config.toml
head_dim = 32
norm_eps = 1e-06
bias = "qkv"
init_std_o = 0.0
learning_rate = 0.00367
beta2 = 0.98
lr_head = 0.00814
batch_tokens = 16384
doc_mask = true
Each number is 500 + 50 x the weight over the matrix's rms, rounded and kept within 0 to 999. Layers, rows and columns count from 0. Numbers have three digits each.

# layer 8 MLP down (transposed), 192x96, rms 0.209, rows 40-62, columns 0-95
581510504557456544426545459579496438559534497532455495439484484509495519424502509462432540530596491470477435501520479482455421426445406422517468470451508531464385513449597484438463537557408420518536526470503582538444544490403507455442474494558550519523588455435495424460532494384509464533
512437411441497521479595561508480475533536443527523479486505577522484488455479521477520493423549522613433431452521464459569452521529504538536534474492448458475500415624502410442535514526475477611515518473564526486508500567396516401442581462500557562479509476442343524532477571587493449355
450529526495436531551455591418560425529506419510500491567433488529473454457477487464537511516505458488552486570472542522439478471412549483504535480566656510464464495503518522530504537556468516474503417393462498423400555526494505449478551581462444489512579489525575459414479511464517601511
506372548555516485438538454585479520496438476556518447514535528494426594505497478504478508490495595485402493497491600600453529510480498492577494504584450511522467423584510536548467551558469481565464511455562435518491467456584514444537515555494592448491519529496489476524523559516533441393
463446405510511541517515557511533545541508547513512479510537446544500459415535323468370550560524535412421471466502494531441547505440511441521515553521404488516436506521632583477634451503546469559466489417473561470565477506498505463546418485491461499538554506562513441498472450564426526457
555596457526440523494490475505515502517490564467489528388426502573423470459518489438502554589467528541573481435526486466466438607490525507472478506449498447514586487457490474475467507429612511410520533431520448472483451463383543470640556420429475495532430521579481542451489567531505496556
481469506481426528526452477568554444622500513565494613503539473549552443495520524556479533565528582487431511685471523518462492577517517520640494486513514584583500485541427563545560541554496532567487482563497502529455552428464424560454541530533530572498492518444549394586494437544532471567
542488451514603566464536470511605521596532496486500580534512520512542504558425548538512448494491507457407465455514538461509510508571453487450434432517457511530415517519455507532580569515496557435569542508457454477527491529566516531486572441585494484494469472519533563474484411581585538570
524414433468419555398480492555452505505492501532479496554594473539424564487556501521507493507502495454575478507491514485497463586421436512543526456585564496468558519557537444491456454563493471457501402524544439477459410500458557533508537383463462463387592552507590582515569539498458574448
547442450533397540548585514520505577534428499447388522570529548474500429545538509553461473488430579520445478478566539441475502566538436509508548632511518445517494516555547470554463408468544489562495607483498508442511573518546599501478571516480541490426506547519552491556543497490542536449
619487523515472429540427561492512488530492529470581465475493422478547419581463495438468455498589641455554564565483530541571485555434465553461492443581509522547493596523491486508491465446498576509452490497511502535481497532517580483480515461369556481532540487568462481582461506536541494445
559529388454539494491436435490460458488503445467531508497485521548522458469454509501443558461546475518488532525545508465563467503566586459453556572537402484498447530582453468576528513545505441494509505435537480436454398532546508417522405531448556501543550556497525423416490522460442503471
583511446465583582381567553444470442550590494545565492491479451459581473577490512480512412456523528535489535485505530475491524526576562518448574436525566553472478496521459556506550491451550480433555465540539532478548508483477534601453563406542495480543509530571568523418508443560490477553
458490405565477404501465532563483467523596527545461433482485537565478538548528601504496424486494558535510499465522461496553543527604460517609431467392524554473611531526552478506438493522564474493545496458471554510505439533504503555464473453452462564583470534449495496647512578517494500380
510490596494412513510450602547425520475538433509465550450597543531415530516541549504472566421496557560494494514498483530470464577420573579629520570398515420452603581522571432503514486466507447524386503441495568498558424517499561472538565478505475548494512439475452515410494447446608455465
483519483537537552557484572551424487481454547524439574493482520528569491479405503570513517438432537458534552431439555574494486522534528412443499492508516539550444489578631507461489489585581501550441511435544582492538544517510469550512579521390578489428435507453459531494522448553576511435
393552476432588559489419466532499441422544676630535479513549428567470495509474433444537508422544373530457492422527512574476514480547568458528494508521392410531489512519509437500502528595447466485558453430477465519512454474499525549519475576486564551441467468437485510448465539549479523506
494560469564501471485585514479514503513584537482529513440572522558530534426473517474399531479519549532536381533564454444496563455608472576469582531464475489504419449521440448441554594533481563491476444580556491519520563578566616427594555490475474403494442431483432557515520451472498462518
355426548541524534483623506460495519429472488390497444578444481496495528493546552497500453590497499472582514523515493455479388462406566600469508532490517456438485487450539500458438476491436507552464397498512385543519525475507483546558513465454564536475441476550409501615538491451494511450
542500426478513435510551483505533583439444493532400456421507531516519484497539625419463429508523401547534531443472511499554570604475461435492507484545447585540545530445550438504382513469542478592485445557585486526503466471440491542560518470435440421496449427539430536521538558463545500442
539462443533458534439563535526435510465577472523458485517465463566500494544485495590432505427468534533516476479451465485496470474540508503491551494502506508500420529673500520610485521498508494370438571417482518551620462574484490526461483527414493556454454442523585599378465586414519432518
533488552520564553479496559521477549599479472552485424601609450505528497524397466505527508397508466521471505549587457508596470395473512595514455465484491502530508463559490512478574512454497462384490442527478513563500494483518572503524489580599545551488551582450481464559433374469459597513
420511463478543545564466484523551484550490466418448396526552504497486467493521454450385625512464437466461460559462494515472564553510491459464500473464467500521514481409590456508594568550595431463527425471507605422480542476437455558482513519464503480506563455418485434432565509517434530556
# layer 8 MLP gate, 192x96, rms 0.213, rows 41-63, columns 0-95
428451556609445458514477542569526443605452559595508498436517493523499479505536460418551498517537495466524365461444545519447533485573508421580557543527440405460440445607555529572458539460467456449521504460544361458509420483494417498595620493514500491372566477533567516576638478504443540555
417475365502554530516506529460418535443446595562477553536496487528468528381594508438494470500501444478444427584489457614496465496447465438534501532415513440528501548467480453542551430502443480476523526462541420560561541509537578526540520478532578505461557515485586456524535573493517538441
512578453492530444551457459542574459603540449555531522486514449559409544474480415396457483531516433432424493477455491488576488561444455487539487538472550483558479461489492459472510501535446536416559543485602554468546523519632467450462521475531554524462492440530496458587382473514513495565
546520502586511499432516520519514573520615504568485544549470504452486499360481470538510469405580603407537497478510518437520504418574563429493557493529476523477530501574560472496451495438510496541514526525505409521584526406432522511586477556490529475519475547538576596628530474429478498520
581510584517445514446475457499508453554438492506575495535447570473487479500519550525556636502469490339449479456487586555671508397523534528512525524529472419468506489550462482567485499460526489444551554517607530451499539425488471501498494534499574537393573530540440530501484432536530573498
585537529488495516469528478551456494447470507585485595509478487617450483516448430530536556504484439460457514534459523482526454454444416541583494441508497404562514452480520463597604552546464501480445520440609412474536571435440340525441398532460587479452456466477531486552514423452490596534
569547508468540473434500429354484508548508452468510464492494497515543563461468537543517522511559548451476530503406535433533530466506446487475491445537482461567573495467576602534578531541533525501524445457576522455545522501606482447465474536577545513490382634439500501539508525535480593516
512512476536429435470447461504441434485482498588543458567575497467564520517462540489532473435597561499496395492523528516549492607417589465498536509498446554519477483469540422515557545432407527440545484553579419492480497578509449485575561504457557518482409508517509614559501398560528551570
489471559446525525430508451526505482425466432491536486495533455524497594530562570414466494534436481495446488528434568442428465592487585492539419481541523434561439497447511454443499516407460485489507434424515495521474427501450453496455516515480442559595483490526581467502580558549529569503
561538518519540519551473444432541457595624485510494573489485405517444588533568452507545482579486495500474531509508414543411492505445545504503491484493500541505499570547454470540508430519554559517574424492443550470439565411472455494390473544498444559528530521443443573598464500486564595459
527518489483429551456471511485433437478494421509482552509501512637535447426567529476569493490574523507534466553435459442496453500448459427480509515583485497522518573451463518561517465555507494464478396467536491481598480560528487489467426549550481484531540552441527495502381528485483503555
412527529489497462445512440397493510557526480471510467510413639499483470492545567469496470524562472380460484475611564404594492575535556509583544531513467495493555421490561488444578501491473439596586548535542462519536460544460506538597581528490501487487454544559451576560533486437496518559
483571530564428489511403499536484488423534459502527474439389560509362447524510567530533508516444449470465476499464470517480534527527473566478563507483499456547508487500476491601473501532569482440576462392560558558511463544457485525509445482471533496493552555550593425500541598562453451618
473552520471503366456464486534541454549458478520566576488520423598482420538589466494406533501473546519444455473474484524514521455414431348525515444531551452525517400446468517495505536479513547524557514540500449523466412473497435541499543544538572525476505513540522502480468453527509576533
416583523544463528464509412514547491471523496553535515423487548506513454514448482439451435468402497471522532483468437497532465531470518501533544502566504527554467559518479622538501425432527516469558539413521492551437446501472457546474375592540570549459580511501512520627602473464528384596
580483618578500496468483541478404456515460397555531522475542469461334432480528562519486489409432476416462488551468551462547478556517529440519561499522518441574524483555420576512486558499477563573435474533586515504426489613490418508566551436530403414550463564499520435537438455534455588464
530499486461495616431488489382536526447527440546498503405499509490491378575528547499447567485503433421332469577512478543510613429576548502505529474580531459564554434489455557529457520559571508485544459548551491488491537451448493608502447502399555576483435496510571569542466530542514495518
554510471538495518470494531506509439517501435482504497463487590548531543619563485520527553530509531517472499444390465536563529459494525596552538548575608482527521489551495488492563455447509510602560524485564424538503504458512548470553486462495465540469588478520478490546492597576556527432
477539462473576457447501468474465504528488536561556566446463573402429512512487571449474510558472580541451427578441536579530599511445474437542496461558486440616525467596502514552511567518519489583458453526510557589417449413451462492534516516485528477404488426509592468596541489423554504481
583469452558433455481404521438428465423433519494480467614527512530504419571508457502518442465504489413439436456502510490531483555493561495589594528530563511588508491418509515567495417514569577447636474443559402492562469570516509544575473552464504602540537370495506509611526447447446543528
501461527533508466432507489453589500504468563560558477527560471596568474471480518449528526479619473480474441468472467459553600511565434503570527506485535464550544517461567425523469590483555547492542446385562464649558440496482490540596548589488564567568487467520521417587420502502538462592
499528514500524477489526448601422444575542509513595569576535474511496506452444538528528487538483522493470504516534505525536515476488559542570502599499517470530539524461437533508570543448540507582572509437468526593419583390452516476410513500548521619473591597474539583516500532523544539525
515511562530408453451492483399529385540472443521448471421515489458491487447532478467527507509607539553540431485478394580522609555484569523545511406510496475556574441492530439533573461423433450506543441502497492522642486480473518548537511485472506552546533499571519550548500442642496514527
# layer 8 MLP up, 192x96, rms 0.214, rows 41-62, columns 0-95
560520489502474394491470473585619464593484500511576514488527482514583493544461438521535497534429421553509537632401504598529468489575437541517460507530522510464491466523434640450585444507536460460507549411563482560470451528464495485524427452465445604530456634511470530464523491426496423511
579440575435536482545541455573518525515447474513567492525484491534480556496556541537553578604489537498512461548454506487445537639418552522492471600590538509575418451444558449475507403530506496511542515462540480519474596453500433397546469491482466570478462585423541477529488441512571503487
440558528508525425435477422452467531505481492476458539511479494512431456459574566490500469448494549501499568506557390485435409502530501505460529509499548498462515521473406492439515554413603441481429524526565531629462411485500433451398490461413513547516501522573493413517462535450514548428
470526479536577495504437472441621486557499467418523547541534508500570467565492523510537515589519457413504543528440450496530447607532510436420465519546457533587626584465425548477522543510635495529498468582526542389399501549479556397497484519439487530550460540464524462480414467513489525489
551539618506492564517552471465602452487509394573487482558460516514465421493472475511516547449521499440481485480502521381558474455441500476478487603537410455491545540373487551371469527514474502582534518433476510471461583523503393452431471456571515462584474558505565392412567478495454498519
566471469554526441525558481465544505571537568468569483509545523526441441462398508557580383563494503561440430399460472528519508541466442507545428530493529484474467604495513540478541550486437480521458568550478387467526488573503527478428428560464574508491518493483442592586575477636418412532
479441512482531533473493450460463578398513432554572479492596539508412448592414499532515441491529531583498507505500429502499475569461478512506471569505498503527511443525514563534357491505486450593506467496510487488447386488481593426486494479443504451519451535488494561543570546533554547456
493423474512518467482548476498499424515432484482460550548520497584483493386443498501451527494478462450468461503518437500495480550425518524489505423620521455527463514487618583483428504608565411505586600489566503568438549553525537455493531520465419510520563490495641483504504636474457489510
493485501502468471574524495525549545523533586493540425487468534572379441531417540514529489551518504582461467482526417447530456601457526388451520465546522412522485481450473422448437502441489539530525585591462485553498530536474401496444505513519465476544492515563465572432556400503546476514
434552479526457528478530502511412510484483546502449498503479606612548464500520492572439452530475480475633506489428508430469482413489490458562563614479462465400484445574480528568467445444474514474516477515475506487518392474456588461575550554516539471442487477453478493507526468577529593544
474524506432565447491454522494559466434508599496499510436476553510444475487542517443515540446517552492500510471434486477508511443511502577483466379558443512487516554461548429444498536614555557577568500445469500568429445517518545499526577555495532492534510612504498519516516519444530518531
451554490532457479546432425543520431514543565527483565505528455507551583493358519607432543446446524507505399583549455462483543462425441511454563461515365516468507512467572493495511492495446483456543546525554489592557523531487569569528438494442547437479536437441499497508542525482430513481
466541479408509585516460435377601449527515467482538508504493519342437508502516468492393465508461553536516459454564470485538583494539527492537488444577561598409519549472485508490484487515614471537526466578483481500555538412515531518453492568552514459503440483564436595530455497528596505478
422478485492380515522566512488509475485577525444506591472519503546449620569475514512586528536594497567459494453585481522455473486532509532412534458525474552420510531558536429529570455473466510424503569437438423450525462566568542507418528504533461418450597504487492479559399552547576460384
475522501603490454452451539550413472465507511463377418459547529519504456461499549487468412539467471519499528407556459439468488476533529522515443490432559573452534438488533389486515460412434395456458464509575420537488490601461472552554552399453496436578559525493432473559506447510452562514
495571509412559493489472428533524507432550465368535427549396583447506518484442515540469520532445478519378530502557500500415591574527500573391451474486462554471484543502499476466345470470402528576475546477523472512476537404456552528577480476482537440446484508501445555516556548499442549463
505505475555520531521541465458496458388467362447522450478438463431451447461468569478472553547482476536459492435465563440551526502491479482546419514367530477478557495517462571483541547536550556518547437586476616473471495580427492532543615565474440506399475466501519495463491518538473570560
540442526584455446483388530430548494560432515516516391451611513519526489579476489492589467542506480556536485554501534483481471479530528481491509513473550500461461479538488452506462592498480458594512357523507531594511458445409528381584472532448533498571501546599549412487520546447567533497
567447524473464474414550533422523520580512595626490536563636587539467464561475534475449604514484536615485487515492545504506481480441511484421491512551588536423539470617485395490457577504514573530461508478457485533536428454429552485475445589451530491518521529489538547500521513553497516478
473462487487539499520513377573542480491506513551535462509469538579563408408508528533431508528472578561426516395486529534427595506519469503555531536494461446481489425476458438459530552463580421581507583513437459537541519457533418499572515451380586479561484489540498582436449474413495517504
536524464445440473413496508540429561514551410485530527489537507565574498480507466456559495572458454492501496545438506447523439546505460535526456426558469537466429462427459560470394510549607543489534513474663482440621467562540462498455522422628475582492559526460391467492504444532451518570
502497491500416564453449424453438427507460458584532544486571515498525515435419527472541533450552581534539504512521463446560491387482536595557438535502586502434494541470495436601454527463527492589488466530498545533499471503583550528412459506530538451526603440410528514491436564431424444419